Part of a small language model's weights: vocabulary 1754, 127M tokens.
Each number is 500 + 40 x the weight over its row's rms, rounded and kept within 0 to 999. Layers, rows and columns count from 0. Numbers have three digits each. The size before them is the row's rms in percent of the matrix's.

# layer 7 attention output (transposed), 128x64, rms 0.115, rows 7-31,38-63,70-95,102-127, columns 32-63
164:493493486597479489411470484498588430492445455534518565501506542524503409532521480484537478478536
166:516510558503458515444518509547497437421517484556552481468519554453517436552600529537551442478511
148:504474438511519489516428483440552505437414453540502525551504518507516500374522522487434479526460
153:510502522530546492509594438533503443492493487491532493566507442503482461518495439505487570454470
166:491447534502490514511534482471526540651505511498490537486462489485536495589515499525569520502470
173:452590507543499458461537485506556487482528507548449523497475485605469589467504519441523529455473
171:490484575486549501467426475490479528452491467489522499528481446487549542472480493531429518519458
154:540551494487440624540498495553471493541504543512463463483517464517486497484521480469512414498497
156:489532501573533497516443567487486477476527557454493541538463454498441427535490544528458549472563
175:506523641561464496544547512562486546488427557503523508472408474519458463468501515491526546542485
170:486525475509430527484448492541545551503448505505512462508497497497536426566458549521481507500445
175:563479578524457504526466476488483461552499482599450510498569527551478456512451500509560557514479
187:466537513520470476510503506516558477515558485443395477544454545471546493486489557534455465485496
175:543515503500440475548472415489568513462460515494550501487448480514575483463474498481520521540503
145:485525507486513468514549526503570490443443445498465457551447575447464509527497534486516537545489
148:508514507557458536520538531514509538494502445531584488447510531516488540448522469509474589497586
192:498475528533474528521470512533534608503520442425427468511513530502483507568505473490495512508460
155:488539482526477504544447488490458455582527497441557519517552577510581548581413561490516479524547
153:466496558547510495496425543529495566467485527517593445477625479522490558509515461476526445458450
175:501545496468498449498570606521470570518461469519454523518490510418540505536442546537502522377446
143:470518479495454447500539511538564512511520531451559498553548509477458475526497498505526488423497
153:451535493562485481552479481439496518516544458514507460502577493487546407442507488535492624491536
155:492530513448508515460489483512547542476533483567463503552592584504514571442502508489467513487491
174:570490499559551460477488428590469487541500444444492471488507460455445576498500515502458466516592
171:459531486471604514506501518483532519524483600454484506497494568544505550534536429512510523537483
081:449490511508460493490502470535416455478495461519486504491506515485486464445511498496487557576525
082:483547507396531552573548502508472539517521505484496472465476465512459600481476520506466527486472
086:519452457530523520549502527471534577546509532467413563526479456538471548452429505506461551524482
076:513518583464479484482564519574470503522593538477490493473495518491507508589479456552571518483506
071:531498480498474445496491567491495529532503524502499528419494564487558551455489541533509456538425
085:525487486514535502468486547509451451359544473485505539433517557492459526466506467546430506469517
066:562456551440534488489458513540475489515456470416550519473527524417526417514491563524516474535468
078:444505436532507473490585519537553486511492522547472480457494506511450494503512524477554509513526
074:511480540451533451462545464453559504481473441501556507493490548483488505489456528518510541469517
082:473434536445479494466578478542572509514464485576519434510557525491525539471495484470514488534463
072:484468385497510476508474505409517414485555465452501520514587496495532509535506508521470471487470
089:499476553517568483522545504432466483477556493467491576476511511517450606452536468492525484485556
081:438559418452543486515500536510476523465483537413573522549445506436508552462553515483477457484542
090:532466484469544492478515491489451493491427511593600499482560478529482494520511422449551515538475
080:418494478551532532433522559532386474508505499447450531524517499468416523537534509517484470495516
076:528436531525499522538482475493436506534518557565481510486547427527523494463466479480457491495558
065:459485476473568484475479487520492516531495541449431456529478436533557438561539486546511452538472
074:473478461465504458445492479514485384500490574581553537497473445529506471454505524470521504473566
076:506491516487520496402486502538527546428509492525451540496474461487443445406560475540515497480444
079:539466481463496476500577441460495475550504463534435547506408558493555433479446532499495534544530
078:501463501515495575525407413482558445455517502505478473500491499576475543452551515436483497593522
075:537470508497531542511485512482473471477457468581436457443491481501566473483473500475465503547505
079:542444540484489533482448491564515516509468605490501511512457490501464537512505540425526440519502
087:498511492554489487508476532515475449528472465430539525461454397491478476536480499558510509503524
082:443522502446458584528494572409557487444521540535489498538504491547521427516490453448514545505461
082:557486488526415488509511495515461469495538441518510536454476440500504439471473569465511501489500
058:487522471533445471485496513557443491540449533533499488536475526512549497532432430469498458493531
071:435480486507515467480538518488536546531463475475531491561499497505520562509530496488486491489535
064:498489553472522520498538534499480501455433505584535497463492509411525470482491531499520520520539
067:438517518577515447494508558539504504503488527446470511514481567448551490497459508434428497529440
059:484551504466538479496447530478458413472423515529521513556537523568519527461561534428470475463552
053:448474468522507472514536499586519514468528484391521466486485468472488526505493485532483470491516
054:480500511507496570511451458540490474442496489570453512458509464459476470450523546502552492462510
065:545528491461522495557476520505524473542519547593439526507499532544530424471493497500554517499480
062:537506529514498537438457502413445492460479518516516553508539522490403437514521504429475507514539
064:462545499488488449514508598443543495467493465472543540514491525501423491520529485500432493509494
058:542477521498482499493509520479517530578571509450479512494488496546557483530491460599552547486476
073:498494503471521554566525484550432432500486524569531481526445530495570457449491485523502547478533
061:521509546392478464454525476409532486473444533553476492496506499471522505442474499564510535456502
033:432532509549455521540525547539381487446479450463494530470518495498543516451533504459509518507540
064:504530538471561488540525531457545465492470481399503509489512484523472575479524540550515555484437
081:448431533514452553408480480506514513503441496534463492528540445469492544435518532460532472476543
062:455471482510485488487501489588470485510476508593449456483447485447563472461473522449501475464576
050:519554512478466506514466558473497511522502541544558595505478514507520479493466512521515547515545
060:461539519500482501509445514530491576531519503514425541473521486565530534501494525511613517467444
062:517451508491564531471544472452546465430500487449450541468520466449485553441530561567466528492478
054:504456520489521479570515556535541474480481547483548487601472525501469439436487551452471519475524
066:527484516548456492432526428482557528466561511392511500501537519484489500532501477574422519524423
055:482532474508494594526474513567440533509504439472545539480424471518521478545566482569521490489508
066:516516510477510539479557494509490494503498467444520508513443490540502518524456490707478556514478
049:448558487456506498428518494526482516516453492527492443440468534539569478531474450467566413491447
060:493414537524508438523482440510487501542505501427544450560488514453473544488551513467496554497486
044:475521590540505511538514515545517494474549427500467536513570497511579539506546541449490528475512
053:529511487475490504485450505573470518499526516502481474452497501476486524560480509563626533561450
052:476545538504461536474464499496479476517500583546489522533487415517510500510488522515527502427505
057:572508480444497500461496509538439449560486595539497520434518481454494457525538513463530523495590
052:500518495594516497594441466540431509479535494530502556428415517461542480481447530416577472566484
052:549551481524441503443509438515494491532474459554528532528531424454498433498530503477417458523558
039:620490538498476461526449477521393513517504485582447522550468489469439522457505491507441484510515
049:587497540465508506499530524498459515468529481522515464460445482458467485496499539453520479471467
063:503500493473481513477436426493413478477480496590554514438486538458556473552504483480473518524481
054:490494501513539543429513572507482455493528564498493503553485557498545568550413465524498546552505
062:512537467449536528475511416484540472466485522489438513441553515471542560520545514434518459472397
055:546490492521558483524529537478490453516466478516504478555453453518509488524514517640455481506586
051:504573531475537478485597534482486470468453484543497461451513492504537490475465498495513462520426
049:481530491498497528480507519554464461471480537463398547555489436495555607529548520576540498448486
060:493501490508521507479456463446544493453543526562484486568585459497450522431487511484404538504478
059:450464514433484520489417459525575598444540474456543505468487514531495505558545576444507492444493
050:548535494470451469520513504521482467479455569530457555606471479525497445501505457416534449471544
046:486520531557514457523471502489415473523472435543494445485563516490526537520480494457532430480492
060:534489501535475461569510459479523507514530512577508433447513490499457508508512466411519432515543
063:502519537491454499461501515550490498512506548439491453524456425489521453509511445473499502443425
051:550463453512463510522483499510526442526517595516515446454483469503521497453533429417453497508545
056:517520494444516484487574537484474446519453444467537477433504514496569533516512420427428535473534
056:491440496512469468576521538515505552477524439509476439531476520520444569569485533528498458519460
056:444504495509463477519525461476470480408516529495522465483500571476572519485524486484502399467479
065:438497486485420492482527544496527517502502507489478540546488508477523533517454466595422490476570
060:413503449514555513520513471499466504524467500562553508594488491501511521440415545502534503484555
# layer 7 attention value, 32x64, rms 0.213, rows 7-31, columns 32-63
100:514536457418541467483452520536498497524481589502538594502475481453462535472498437522489480502464
103:386444406512551515481512516507516492497525512510537509515493488471446522520487459534473484440572
093:508487558434531493481524509540482453609540494489507526465472492419479523528511495490521484536513
093:560542461539519513516552479488539578445568484504563555460439483435511510468473486446523478431555
099:513620501486446531518491466504491508459518555497531456536479400499513479468529544469430500519473
101:549480474493599491598534530450431568563509465468487531514501513398530480447516470516526519514486
104:496518429438485500482518512468585459509483453542439559561455454504531435559513533473508511533494
093:552507525523511449495464534556481459484442440503468474493439503479488561544516574502397509529508
101:511480487519532504442453513556520529502506486506493512533518581494530554504571454498463531475512
103:536471440447531525456474529497504520510485497504505485496615541516589554506457553506446494481443
106:546501485490547580574451411496550454565499463475445495470478492504501534506505502538407487478569
106:557480509534465465495500493497491540493438448429558502500434530466476558486440478552502447500505
111:497450496448476540505481477447454519511529524523528510526480558484532512543537599492457439466588
104:588482485424480530405496435567510531474540520498513508503495486517444472448465468492473505498484
096:478485477414524498475436518511492499493583463471461485445542484479529423527541551537499439505486
094:521465453487473471484495515451466480456541609476429528551488554465517508526484433497483436464491
107:469536519490492515563468412464559467435539529438500514500504501478490512507512506482582479597506
094:466469468537419584516553478440486449492446544518493456437441550452450506537575485489468564511443
100:535474465476505551489419538510452461495501512425496466487483497539500493509480431495534564503526
105:463514456511490443479556487472512452560527515489579495470507368571529508452573493496507488462504
090:497529501495605477519436501519521572487516569437471482473450544575530430523552445469486438579544
095:522509537467521578474532527463528487554456571466492508477492497538461533574492461531555382508476
089:414506455454520495515469511414473455497518450501473514503476531490535508430482486503534496494481
107:412510506511409437541464488491504563516449539459488524452505530469547475492534502588465524546503
103:499545449501501469496524446516485525565548487504466506484427566545454552501508593508553451460471
# layer 7 MLP gate, 128x64, rms 0.145, rows 0-94, columns 32-63
108:462412496491542569467519567472574509508490560566474485461512488573504483579454533498490489522518
101:510526484559523592458581412474505475519499532585461524506473510524467562518451561550455476523536
084:501431449525515567526479525432545439471503495453546481480452504501513599474473471437527486432562
077:481469510491507569405553439522436515515529516444498509569550523590496515522445490529559449483540
108:519491575433565501501483488493495478500452521479427474496460517470522494529496545473474425518384
094:479465589554564431561483526420521462474408479528485509515494500490549511493501483511435540495510
096:492456544519547454515492493457473506558517499514563432450482528466523449526466567463528606500497
101:518510518513513514478509395520582531409434560545506439538486446517586473513561501516491496468409
102:487469419455494543544512536431489501489494444514502479521522508472548487511511549472509433509469
106:516499459530479444488516472477502483491463520460486482499484481563516431465516504435496520542492
090:495488467512503504524466504523567517505515565516547550472492436554438473531431502440492472523500
091:545492485530535524488505550436391483465549543479453494434469527506536569459443487490467506496483
116:525479460512574463473503472494578540483504548529546494555552445476424555532507497433533478527488
093:510563510524479509509511484443534476418483492486455531487526443448502493489519480495508490554508
097:507472545512547514466499544501556393454549508538568539475521454501547465578505520447492495507504
098:501408425507544545537503478453509511501482563533523484482399482569511538516472515498431506471491
100:479546503477501491533498474571466495441490574434515422500467451468444496557481536563413515510471
095:549493541578465513528550525472481473491538445476539439505530534508467476577488566461519510514557
099:483484489522446535482584465442462513505535467538511444475501482537456578499469512430506533429485
097:534593415544500503578528480474481536485479453529475448470523508461473462471472574514509568516497
104:475541461460488478482495516466418479403565498508399451510468451436516543538515512474448489550541
086:509441493540471515464481504476475461482561510479481393568598485495524507471510477462538433477451
092:504442554570485518480503543471452520445462526471526387488517481484502508505562477438480463455452
110:509482451442546493505512528532473501505546586523487455559528430535460463552443515510487539529446
103:494404504502455501484544473479569468552534488545503471429568436551539512479494532500561527568504
102:493506434551473539456567541485521553520525514516516506470604563480481487476494507525474526528580
087:490493485492505365495502436456483466457538432562448483520448527459540458557496533495468584581554
103:478474475507568515534516445449502561498500521509448468515427500478494518582448504453489539537503
099:453445495499517430535467457446509499478502500499516508501461436497537505457521491498422451519538
089:527537509465507519482523531491541538513545612563494478541506559534605506516443512482483534479537
100:477507440513584458521534460493473521446493521513533478517499547513525457514481468445469540450532
092:508471454504463470473539426530455460489593460537498399502557568478498527474548525440484428486466
094:542425492556427486506416532460457469469428552510527495509484487502493522555478500510519428529425
090:457537585542567480482552544545458490456554527534465472493545429477502507528423530517432518450487
114:555481475518560494436417484491491528460487549522585473507462482506505517528457537451465497409519
107:499486488473491539502533480460538503455481548472474445413491546496538478439373479485564523553453
089:554513479536443450489448457482490465396520502533452472564482599482509541490535499474470553451471
085:524548581589437534434526524469458479533509437460523467536500526501504481465533494478555463494489
115:530485477548490503517572488515470542498491442514445461519480502467543361524538464472472536538495
106:429498486436537451503523494493419462478554497465496459421487495515549522410529554492510492566564
110:556530521456497501553520504542453446442487545440540467534446418589494448561463454442479493573486
084:482452506576464467459450504492443476511513498526506515461505508546483486470538553615475476448474
123:535470469577427553466470524496538470459518507505514430512522500490459425502456562533447512478473
113:472472512505467481461560506517561435464508489527528435482572563521512433557461586500475579573507
095:587541480467445523509496587468444547512506497454480508507473467448534504505486471426441554458523
101:475546473486464505506548423448595469466464531488491435489476541575506466494505526481519533487450
098:553479531544451473487481483526449474485474508462498422546457481509494557519497446510403432429538
126:470462548493461435514522501495576532469438541495450480466540493481484479505486545513415531512482
102:524490467547507513477459491423568521431554596500509485466464465530450471536419508468520576439517
104:499532480437469453482509502513582534392559546449533418452465503457523511473454499442480497494485
092:489497497531528482462582538486458532465560491524543421468382426479505484474477473544500460525521
104:529449534413456453519510455541504498464521455560457410481531504523514521461530480483479430528441
100:475464552488523479509448469501519484460503563457480482461457474598567453570490529431486563504537
120:485526503496489444455532544439515528459476487581486465571520460563520559406525482442468477507507
116:519510539514463517501461457446512517490428549483414491509522485559514506467529455462482424469467
098:516504516500545456466435516456509439403505409530476448539527474491550552520561523470403477474530
102:561479450544548450532560543502472483502495522495539438528541525495497430503586469441487466474496
095:506458500535504462516461492415457505493541518478451474591436514522490488526443542475545524536540
101:464447474469487502508526500475513524466533517502513536486530420483493531529557506511534567594460
084:558513512464471449536462477452526516428531562452560479549473442533517527524470509430559465554479
105:523496509533467523529481510509447542483509606521500416503522489454486499514482471465402524467494
099:468517461567498520489548492428537497540518524521495495511437450450497519483423505511475455476444
108:461480526475471412547507453442518503505463499485572459482477451549589448546490484481495571535442
098:442408480496523553493504574489455531533514557528440503569480524486502509451538445509489460591482
120:538508530538448455552480460516576445523458564491515496511546462523475396528469518526514504494525
069:541482538502527541477530489500534461489471478532422390488523476518498507575492571450483481598486
083:413468450559497577558526566535544550481525552524519541491581473485480484476512466462417525453493
084:583491414521497497520548566515529531419431469502508472495518515537563522455462503442442514604500
095:472483490437405516472479507480543486490467545429460460494503516572491483523544436499460529482563
089:501434586476518488472568489496514543472505494498526426519484515549564476487544473457491492454554
095:505482520515529541503565457482493542603488471539491475506512448487485482534466532447490439550564
109:545491441471499515494541494450483459563471504490510458480465456535509461524491460449520476505539
080:440491505480514505474563534502519519494458531481514480505571506570475542445553480482487417447501
095:527563472519507397443490463460526533472519484461401525604474482475472468487563509520481492504516
094:485446441534538522529468430503517446520479510486491455501519415519518562480458484414493514508501
109:455487471517560519513516466433537475464491525511487492535497472549506489536491500393512555553471
100:559492514558458553448551483439557476445435490503462491540446543521534545478435550481489500586466
104:483506510551475519526506501472449537511416542476386458529507489494468525464553523498423470523512
092:525544512589505474560476489380530602444479580538534467492440485472539426548465522524491486475509
104:499418510557523494512504552403505540533516571510476491469490533529574514538501452495485536467544
098:417475472480591520489510455478547567499517534492473430503478538458494501510495532458495543593479
087:494422489563528474478452466483511518475458517560588520445476486493472515611474511511478543451511
106:510571440452599431538541503498494511470508478487539426503547484521494529524460484464531554528502
100:510495508492518568462575480482518426501466561427472496468529587459517456493488489481514411498542
089:442458511423520486438500502448473600492503525510459542551515448484567485456431463431480442498486
109:472480463581530480503486405385477549510481550512472442527410510503462543474512502539505509435484
111:483493457500550460462537408460438475479435502536564423539451414505521488518463568506553573520482
120:525431560444489509541459479501525452541472547451540462430510406544549524475480488467458468558522
102:485511500540553595409475440454487535491519560489559447501438484502529583550501574475495556487473
107:563496533489441458500609486492492500521557559514520464503471496552472547577539468471500500476578
094:533484502552475541453502538468529532491439538518534464554535545534581529490532509490458474486436
115:536473406546549397485498471517549465399537520591506483504528518439540464458522501508477527528512
106:589505564471530548462526488480466498480509489582445487529521470552482461497494465426516490434448
095:509489489493511503438451514523500463446440543562539410488457504533494557441481542495515516523450
106:531439484439509536507535565519578548471420505505470503462587478540540512516522476457507510574478
# layer 7 MLP up, 128x64, rms 0.154, rows 0-93, columns 32-63
108:508465461498552506475617424481498418488451503474526520500420474552460476507477555448579569484454
088:547491521501539462491446481530454598519491466465474504549428550497552491511484478538404522491525
103:469595449534518493578537499493431502552494537490517572542458446578470497519505541510453542549487
081:499491490582541463398547469466532426508555528551507447494511612516517486508474488500509518458484
096:488544488525488492490545472522489489540468464453515512469480481502438450433464410510570475583486
094:514416514512496457561475498451515463516480527470551415450450490512517460496540511443586518527483
097:537478520551427462488471513470506493499454501482458558499476517483529470589470480472475589558520
090:469551538534462524565459493501533548420452521538505608573477536513497509439508524564564445483491
092:492529533460565461460430474581531477522468525424468477456380495532479522512433473459523455552500
103:456480516542489500528534558491449452444430532505532536484415488484489549484475538495578454504425
084:514505508488436438539471480523485501542440546531485560457546501427520535425534500495466475571500
078:546562458569548532452530465503450436473497451516537478555505500535486483459538494479566491544485
096:432450467489480457479507536439447562493524516542411561524497553526492445572522509497527471459519
090:496543564519443454464495503481531496512538546478538531485499470451531467543533510500576525455537
093:466506487593485549500566438507530490534565554564571530495501520478446484561478485489505530521540
107:457493492513515562477526545476501526522500496484493512460572509474545489500558554522426551538473
088:420475510533435494543415507436528574584491546500446493543538456557517503476527496562426500489547
110:549493498518468495486494488509501506536518523492553513489486523458485526520475491481426512504584
110:464515472546411461532500533537507445445445507511533499449509501457465492519525494562485522489465
085:479487518455465485539523471543456452500536431450487490425596569521495589463500543536499491525482
092:497579492591506555527520453432496462535533485534476500540453537503507510480492485462539525477457
120:521524484471563466486554449523461443439494434506485565521434534469493519524458478432510438492532
101:473411428512541496493416467476535449481503502448453488488498505506530433556486578460496508499509
101:524506479479527552551449509516541494483508505500608543460535437547572467452523499485500496499432
114:468443502497541526462485460547582469498498500496510501521541466543464455581421541467512455547515
104:486484523476507503453526502456511480528517389484467477519426521505513438481476522477499492468497
096:540502433499526466529553492468486480498452496539558528509511515509482541534473460498531514392502
087:493475537544475499496527566483515503479424445581464487527531419508436477547597531533539507524450
097:494535482595496475516487447466499529475537415545467462498555489521482497530454441481520494549474
108:445472473540509520505488491425469459510527511569502449485490576520539451514513422542496562487472
093:476450544565507483458411466450537533530514548497529479465466453485533490465465471504476559483521
110:467463527478580543517554508472497541585460497420450521508474538470503528516504510498486496471525
092:497481619465504466574506536559514492473488550422550482494445458458503465484487514511493427542527
089:561468533521461515534504467564492556432493565475531441466456506475517527462534495463494598499412
093:495492529500544493552494432521507538498462567441415536538515547477477526529564463519450500571504
101:490448502461471518547520471508487533616432490496419507535554421513513546524469452497577497475450
101:470545547491522496470485479508486516489512512494457408522507485503534477483422489475492578528490
094:521430474493553534440462558485469475515531493506550469498480499521525509579489516486528492524478
083:468493442453501476507413468527447504488490538468466524448461473442525540485415492509467469457484
095:443509439485543603435565467453557488529530430534523487498471505509502482513505432482461487549503
094:467535572473497517508507428497469453547440487545470487457484490397537550489484467464490551542488
062:564458487531442506485529526458491523453503505522473468532503548528525490510412507400477466508485
106:479500530401510480495509470498434545482484416469410516522393483547489552519472463453475514497522
096:474454581395477553522572543516484507514507510499505523417478538482564496439476475504550519550489
104:442466504467513579519470552492547569541567538496456478601472549467528509485490495444483550469463
098:565503505548500451524505469484455451472488485428507480530457519486440523486631487478524487514529
096:463468600502538478498493490468485501499505555465493494443472556519586534447500414480445489536573
101:493447469565558557506547489458471533513531497512457511533475543527488540529530522505513482411515
114:527473513548462540488509556534517457510440552448545529494533504507463431493548565490534515493414
105:506497492514504490484476511417558472560552540527534561451523479498528524551518445447586519452462
093:473551514566464505491505519525499480509559477549447558500516541431454450526524484569480509431547
105:554544514516561446497495545500503562512521499509473448493449477494491524462589380485463501580503
111:514496453487393464470502495495496469486500471460438458558588513513478447521526546503466484444501
113:418471527535516464555456451518510495453453490464448490572511507521554512422502441511537539549509
107:575561554472438485569525478556491486412525456503501504503587517464484550482466465425495457432490
106:519459490471531486519514500466487441590587529484518472522567479559503472496505485548476491454512
100:489555414550539578499428527473496482520446517447420494493490493439543499521442492589517473460430
091:514403476524454521505509485480521453461555476577534438505519555521509505524576410497514446463502
098:534500438590480499446435522484486590494431463565434535532411530473475525527504557498460488513509
097:553504446496519516455538495488478422460436583447528526492502528514491413514527536467494481515487
102:513505548579527529500534511508456517472421506449508574472479467496448503386498505487483499547492
096:504496507542466518446558577475490479539512532500520487502473509423576538535425591511474549556481
097:487523441377490589542522460513523501518540618469445573523553497494537453550483495533474487514548
099:437548528538540457549524458496490487449463462478474511524496550529480403574431535504471552513539
106:509457557493527471507537550461564484559540451479534463429473548511519470568549489481564532470525
126:515549508469493525504466513540550537502402490445489485465433513427568531521477538544517501464537
081:534496450527509541521464549489570553453465532495498452429527506469536549494569471385481557568458
122:475495532434537483505492502452518446471564493502477463579457434491489492439453488536451503484447
102:509515496484492480512461536468547458512487481460480518550571448492551565517598492523512459556575
097:477467492471464457496401480561492511431540472521430514460519502483545577487531467459417479477500
092:474555527497581542451522421478493471588514522454527545478489454507517487497432506486458453531495
096:528443489476521518461558575531505430446517511532528548443539520499483526471526476455471571506541
079:476534496505520480545524473514462518480476563469488544570512539475444477429490561536489459507562
089:504490487444493552529497591557503473544558503486566542509534426511519543522506533527495532521561
095:521587505554530444455548460508455497491514474556451483529528527596468519525505494507507573478483
095:516506542484494480524476504477454452552453453493453502480498469526462468520481467512477479494507
110:559479534536473502552486535507528491521518523463545560461505535575533445581462473556561534520491
089:524531467534486444555461493481466578519462536511495487522434521418526570491456506517522498439490
095:518558531527482497481489460478506538514438507468509570515473458449531505449507527489549587490461
105:484538508503566491510518473488510453537499512477477539481471614521522423542478560525498551454563
118:512414610440517442487479514560494529558507493531499555501552481511519463545497469554492556582510
087:545445589529458470480514536439527403497512486527497520443535504468538528523500476462522528459495
098:467519461474472452475479485460572514468521470508416526503475532466519492492537470525574585521505
107:404488545507553434466528547538529503510496518531422474538450470502446502464497433520481515534420
102:531525530535466441518509429514501466531544502560516452529494507494486519525522574509502545529513
092:482491495450461458473544476487529484499538517582517513542500501436477542485476495511507523435468
109:468459546462480479423497508484527504478548458476409448491495549444518503450481490467436606452505
101:479521450464422484544522491600463464461564527537444467490580525511425461486491506572528505482485
097:490481479455425580460518461488493563474546573562540445489476493474489495533460515483549487544469
109:488467450554464535513464494450510389502554417471458555572453493435488519513499496484455484554439
086:545447461509519482426505546527512508457448515536507570499535432485435488464517559573499515507574
107:545489489557511473413471482460507508502506495494466435556496569567455491473498473507566449438531
095:561439509511547472496475526504546510462462517499509460484543473436474561472514500483548457410427
100:426418495496548528478517499548473474444590532465462495554508487401471543459501491463569518565480
# layer 7 MLP down (transposed), 128x64, rms 0.106, rows 0-93, columns 32-63
092:528507519459558482531457383496514461465454552563502516433529470519516519501435508381498561437470
077:549513537532514519519487565456472469490410449523527564543489564550487515492474447431534527485485
112:483497442514512421551510531504475549523535553496536458480482510536460495536544525457395519554456
096:444506444551474557449474487564408550498511480444533505535473502532514540546575519393519491484506
100:514543502456465546504431481547426496468443493442450509535585467510507494549513541455518501504493
095:504503530450504574508522503458464484438381519535525453501473509456517487504497491543444518469541
098:506497561564421507472460512449517548555490486476489616485472486483485494536514529535460532519508
092:505553524544509465537464457454455513566491506541495499561503501533487510501471513445437437453595
095:503453442504550456570521556432529526530494491503515476474518472515536475582503473574479492567508
095:499518524492498493457455485526426515475588494454491453531519445535474466494481528470466508574448
091:514509482436545558522539576483529512490521517490543419484446438557523496546504516559534526488435
096:525523510475539485491508519459456498417442529499416586473523428449492515496528490478518465479465
089:510416442461482489528507465456490537479472538478525493494442560550527510528511472435494561505481
095:453467421470468524480551486446542489500522424467509503421544481523483519515566439532520541461503
084:526509490449522530456519379508437483546464460486542461497455453471512523514563493456464540440501
103:483470500474502407459541517474525537514502576571506482518505463448566451526478390512502472510418
087:500531456524518490520542606515523523557547399516567495491542513541446488517516473540459474466505
103:515537524522502465449431432534463512487543515593473433539501509429455489460443460496454532474456
115:502545559530487446462519493506509518491498517507486521457499507412439566569512451528487494534472
092:499521538504514485510474565465582542479505550500447543554480554538467514516546483543501506512425
087:488558503529439530537512474502562524474524558558461431537512493506485495499514467440495564575469
126:461545482504483482510551504466455502466480423574568467453481546467508531474452458497467466497529
094:444436449513488480472439475514501519543523432502540543462506501496536532575570493508450494485444
096:502532423521521442572507551520443501438526517524560470415473481504558452533466499490546501426521
117:462467481459486530486533476503505473510474460507526488514579467466550558543518447493574434487544
104:563492481518488539546422479484508552486514506541488488519451470555447468460547537592535500505546
094:553438508510503508534469514468485478410515557501537496440504521512514448506434464515510544457529
084:497504539561454466522489505539480494517455464548491602480465519559520527443598459517502499515541
096:474485475437442460494585561541492494518439543471547498477440551503512542485462463509492471477489
098:446452500465488482552506580542550522471492498518484462507518514480417512572551461531533461517513
089:500529492566495478528491485521465506571458503576498542545531490551571543515477493442513514391539
115:466389493551541496507507527534543567474491522407474497548483502458485573487492461491501508484464
098:489482484509435550500534510495492497448442447481547497494499525477542469554528492565501447541480
089:477546504511432483510531557556487491511515493495452508475508484564611555457473500493481530434438
089:568449538563486578499446440544507495529492551475507461457524476479472440477482511503419531552536
091:500540493470454520539524448503528449512572505564520425503532510460523533486515528504433530442487
098:479456516570544492562453545561507461498494590504480494508493536478483468539478537464521517502480
094:490563508466500543483530544470533443501497486523425452516480516570556422484546449542465536436474
083:507484481473537513538508430485424536460488480555551444495578480490465476518526521437472503502505
098:515511509482538521450504567429509453453443455559470516544553525554542507514511521450571483434492
090:529490497496473445423498582522550497503521486497427428499462493489508499494482480560479527542558
099:535478544477484466502520490457475509485451595525460527475583514494531502456454598408518501532469
091:512509494458469504476480509478434508531541523457482511577505454464475539443464468486461483446615
089:577539518481512557482477529514497470529474438476486576595479476556511545545528548545540485428473
112:445499553513530547490503518552467590506497515484471553572515592516560504529474444532533503501470
099:498495489513491475434522534489594549494531456458526488544563486507395507562476501538472527461459
095:520485467556484476431523505461474514491518523488468531468538530465450554542485522462508417584534
079:475481519545485479480409625498474503523488476491550499594526522509486545498468482550533493514555
110:449514452451508556516507618554459523498478541526505463489497503588484480521563470538497507539561
108:588445507548482457490468499542525495565501537545454490564518491460536562467494559555512464491511
085:430460516521522547482466613511454538572506476608514493513475533488559509521476452542497535475509
103:515487473521469476473527547465506516489513536522567465559489486568483493508522492522530445472478
102:483549495483439565539489577489528535480528440555506513498475499454502458550572538596502503462528
102:481556540506450498472458459492537489385510483538457560438536448517526519573537525494526511548422
093:526498460531517464514554477429487525548405509587524494576531504535471517465493566562533505494549
114:469562478504535514603505430473479490455547486413506476455436519584462472484564462442535510521527
101:423488521497468540576465532542441486406417474491479536518477517500531525498485448469522418452575
088:396463467543513522501510515559499514473523517516523566494479468530464480494456585450466480560454
091:488518502523499477411398497538490535517480480495542460487557523424487535572411522450496519495479
098:478542493504514517516503475509462548545476485523535476423489481527499473536461490449540447457570
092:521459528519509493497572484416472503486524474496520475578511568488523542481440488565535520538552
095:529471469516565513526468464448581457557540489538479570479468505529480486422549450548496464447562
097:497507559478492533497485431458545434514471558409528535524525501530496540537459561467534561527489
088:483412512499415475489520549538603505522485505481539510522482474477450522398459485554501533491481
097:584499477499467517514507458450509525489516483485614441421492540505555459416521499508430480448483
140:474533503464518532515536540527568466471409504503473458457526520472508533511433551487506479481470
093:404478531558471527574466512514520526461527480508504518519539489517457541481519492454474473521455
145:544492500538539452524538477485514483450497532497480509513506489487491479421450517535472553585483
105:460562501516486465454476541520560547490516517490492419557505480524561453562547439412502480472523
098:470527448453535470505475501515510507522504455548473433517528447460464574529491446486555456469495
092:524440480449503462489463503582383486579479480444476507528499534519526471508499536456463466493477
100:517515573484492497461457488527421579515494476530491567492508528472415482568510537579469460538381
078:503523466531476560532540541517446492496459477531479553481504527466573489488470491552509590525479
093:508478556516448521494522469562512488523511532527542428466453554432530501541498472475478493494487
093:488502456555409512510544467560491518540531504470497509519505507516546509515567544508409475423519
096:502557465460505426518454471518438529559522511609537502487575524478571465487547435461481491503454
122:542428430512531521497533538426502494454519503479531522441545478424458488501460510582467532479456
090:560465510447561554517501412586491516551499483420508533519549537469508489520477531569478497538460
091:505427556410528528536506491507476457513536503532539524486441472496512490408429522533460465544449
100:527568487451492456458482465499466451466501543489509557513521488530438538485502484583566514486517
123:539476494431492505454484502409474563491526492580535526425566494494499452498544483496463572531454
088:434531493554486459487473517474427498464472492458556451481545522504495491589496462435496510470504
090:532481478481515475527508478539568504512536510493475443450535455429558496403518468480536455554461
098:484581503497555516526495469488469456460532493496575592488487424483551503580442531524472531562457
094:498604524455455516485489589520530465509542414497524448512472478537496506504503485517472464473438
083:511475495494451483507471469515497542517518415463483534456455432564440443479413537520488502550520
106:509502499512542522495512478517410440471461480498538566519539463468497515555460496497457537425463
107:491546494485498455492548481593437499479452499518546497520553397508500529470506522472520484535481
095:461482526542515515469510476566421518515455565562539500483546502468585506550430519485516466463512
121:517477462552485483525440476478508505457512472498522419346525463501569510476445557506532539517457
086:470524458510473439513524517517539504509503548487475491437539550503625573479486494408489473495449
106:559518476518500435501513495492496495454436490491494540484461503455397438514500495475501519455534
095:515506475458514447496501569536435465436504489512530540502469516499533524523523417542511467429458
100:458454482444526545440490501497498475470500547570472550454511494502609543438550515401428495440487